Part of a small language model's weights.
Architecture: learned positions, no biases in attention or MLP, tied embeddings.
Training: a variant of Muon for these matrices, 381M tokens, 5816 steps.
Each number is 200 + 20 x the weight over its row's rms, rounded and kept within 0 to 999. Layers, rows and columns count from 0. The size before them is the row's rms in percent of the matrix's.

# layer 9 attention output (transposed), 256x256, rms 0.105, rows 41-46, columns 0-127
083,209,202,209,175,197,216,177,218,183,184,198,220,203,173,196,211,233,202,204,204,235,179,208,194,210,199,207,201,189,189,220,204,165,221,208,187,167,192,243,225,211,231,175,201,190,162,218,211,198,183,182,246,166,202,220,210,171,155,202,164,214,179,198,180,211,212,201,188,189,177,212,227,214,223,192,211,210,222,194,200,223,216,165,206,190,219,211,200,243,204,193,217,230,195,218,218,222,213,191,182,212,216,186,186,154,127,204,189,232,198,218,203,215,165,194,195,177,161,190,227,181,224,247,197,172,191,205,177
082,216,187,192,226,207,242,219,189,183,185,176,216,186,211,201,159,182,214,201,181,227,218,192,186,207,209,177,250,169,207,214,200,172,183,175,223,224,202,204,216,205,215,226,177,207,200,177,164,194,171,174,192,192,228,177,179,175,185,237,189,206,214,221,199,204,190,222,203,194,237,186,216,182,200,236,182,166,205,198,189,182,224,201,196,190,223,204,226,189,198,213,203,203,182,173,177,241,197,203,206,213,189,229,199,220,193,190,171,243,200,187,192,202,189,240,217,205,171,193,204,209,236,189,175,252,182,185,206
085,220,184,213,215,172,189,171,185,237,157,219,201,238,164,192,182,166,209,220,187,200,211,200,236,190,237,187,226,197,206,201,196,191,217,195,197,211,201,241,206,193,213,175,165,195,180,191,180,201,167,196,218,226,218,202,223,239,191,206,215,191,223,190,185,201,187,167,201,215,192,208,199,241,186,221,239,225,194,212,204,206,169,200,188,178,163,196,203,201,185,208,190,193,199,216,256,197,215,243,210,243,194,220,201,231,195,156,211,208,196,187,202,207,175,201,204,182,215,194,201,212,162,195,223,209,210,177,185
089,209,215,205,194,210,171,209,211,185,214,197,196,223,213,221,186,201,213,204,215,231,175,200,208,188,168,184,226,197,141,187,178,227,209,170,185,198,222,205,195,183,178,243,248,164,226,196,212,223,223,221,213,195,207,196,190,166,172,207,180,235,184,233,201,185,194,190,174,214,204,222,206,207,167,182,216,201,222,210,211,196,207,171,194,225,223,185,215,205,194,206,200,207,193,195,160,221,188,210,216,235,201,198,194,191,226,193,187,207,209,181,197,181,240,186,181,217,220,167,213,212,220,171,227,217,197,219,162
086,195,191,224,211,209,211,187,157,179,223,239,216,173,238,207,218,190,208,214,165,237,204,239,217,186,176,237,189,205,190,218,187,171,215,188,180,196,215,214,201,226,183,204,198,245,182,190,179,190,204,207,218,184,199,196,163,209,213,181,193,193,227,207,222,212,188,221,212,204,197,161,206,198,203,219,192,209,210,184,172,185,182,209,168,188,168,208,189,203,198,198,146,199,221,194,202,197,210,227,209,217,171,195,172,256,154,182,198,180,184,204,177,159,183,226,201,171,197,213,215,183,208,211,194,216,170,190,200
088,179,163,203,159,216,246,210,198,195,203,201,208,189,211,194,219,201,171,208,159,203,195,189,154,184,187,216,198,185,201,205,186,198,207,232,189,187,191,193,193,196,193,184,198,178,201,201,176,262,220,161,186,187,198,191,190,229,216,220,225,185,203,210,217,203,186,193,203,215,150,229,199,230,212,190,176,175,175,221,228,190,178,204,194,196,172,252,213,222,229,223,193,153,226,205,207,197,223,165,217,210,225,221,192,168,199,213,230,210,221,212,197,242,187,200,201,220,179,224,179,227,191,209,230,175,209,176,177
# layer 9 attention value, 256x256, rms 0.137, rows 42-46, columns 0-127
075,169,210,198,223,212,188,197,180,219,195,208,198,229,190,210,210,186,199,192,187,179,197,198,263,185,192,238,204,240,196,223,220,219,201,165,171,210,215,173,177,228,180,185,205,159,175,193,201,197,225,192,210,195,187,207,214,189,207,211,206,191,213,181,218,216,190,213,198,189,197,204,190,215,211,189,191,216,175,206,186,186,208,186,182,198,182,182,190,200,181,208,209,210,219,216,201,169,244,213,215,157,180,183,201,190,206,180,218,205,173,185,223,182,192,161,229,176,213,179,202,201,214,209,198,184,207,193,195
085,211,248,201,171,208,196,216,207,157,190,201,203,192,239,226,220,228,220,176,184,191,198,205,188,221,186,201,233,212,202,204,206,182,215,194,189,218,222,196,199,198,183,187,220,201,213,213,210,197,215,225,228,198,196,196,171,188,229,201,220,205,189,211,201,228,194,205,197,198,183,189,169,182,187,190,178,166,181,184,182,192,195,166,181,229,184,200,182,195,220,183,174,193,199,206,221,195,196,156,189,187,213,161,195,204,227,184,202,195,157,191,182,186,203,193,166,192,184,216,242,254,206,213,219,194,197,228,206
086,207,195,201,216,180,191,178,218,227,176,222,204,205,203,162,210,203,179,198,199,196,229,217,230,215,170,209,215,220,211,220,200,182,208,214,192,163,209,184,199,206,208,175,169,239,196,201,192,209,181,230,176,191,163,200,164,222,217,202,235,213,217,191,223,219,190,186,184,193,188,197,227,188,201,187,170,186,203,232,187,219,185,171,222,219,205,188,205,235,191,222,201,196,199,189,229,181,176,176,215,179,179,218,197,227,218,206,186,226,200,206,193,193,170,232,217,202,234,189,162,201,197,228,175,149,209,211,194
081,221,191,185,186,208,227,210,214,219,213,195,186,200,184,224,198,213,211,204,236,190,214,200,218,212,197,205,240,196,217,189,250,183,152,197,196,203,186,185,171,212,193,189,189,192,198,152,206,202,210,199,181,200,202,186,197,185,228,189,184,233,222,207,161,195,218,162,192,165,186,210,193,198,185,206,209,197,214,203,197,215,232,170,215,250,196,184,216,223,182,213,203,178,197,229,200,220,218,189,242,237,199,213,259,164,229,249,201,213,184,168,209,197,229,200,180,197,149,204,205,205,242,184,184,186,203,237,215
088,235,212,208,200,188,189,217,220,229,215,210,212,187,223,193,202,177,167,225,229,178,207,213,213,194,178,172,178,171,196,186,194,173,205,214,193,201,204,237,205,209,182,228,215,197,209,206,219,169,231,197,236,199,198,192,200,175,227,174,195,223,223,213,203,188,222,179,185,173,224,223,166,199,227,209,234,193,178,190,241,192,239,182,184,179,178,202,188,169,203,175,213,214,184,195,208,213,193,232,156,236,194,220,189,206,235,189,211,186,183,202,191,158,151,188,207,166,196,199,215,184,236,179,157,159,184,183,192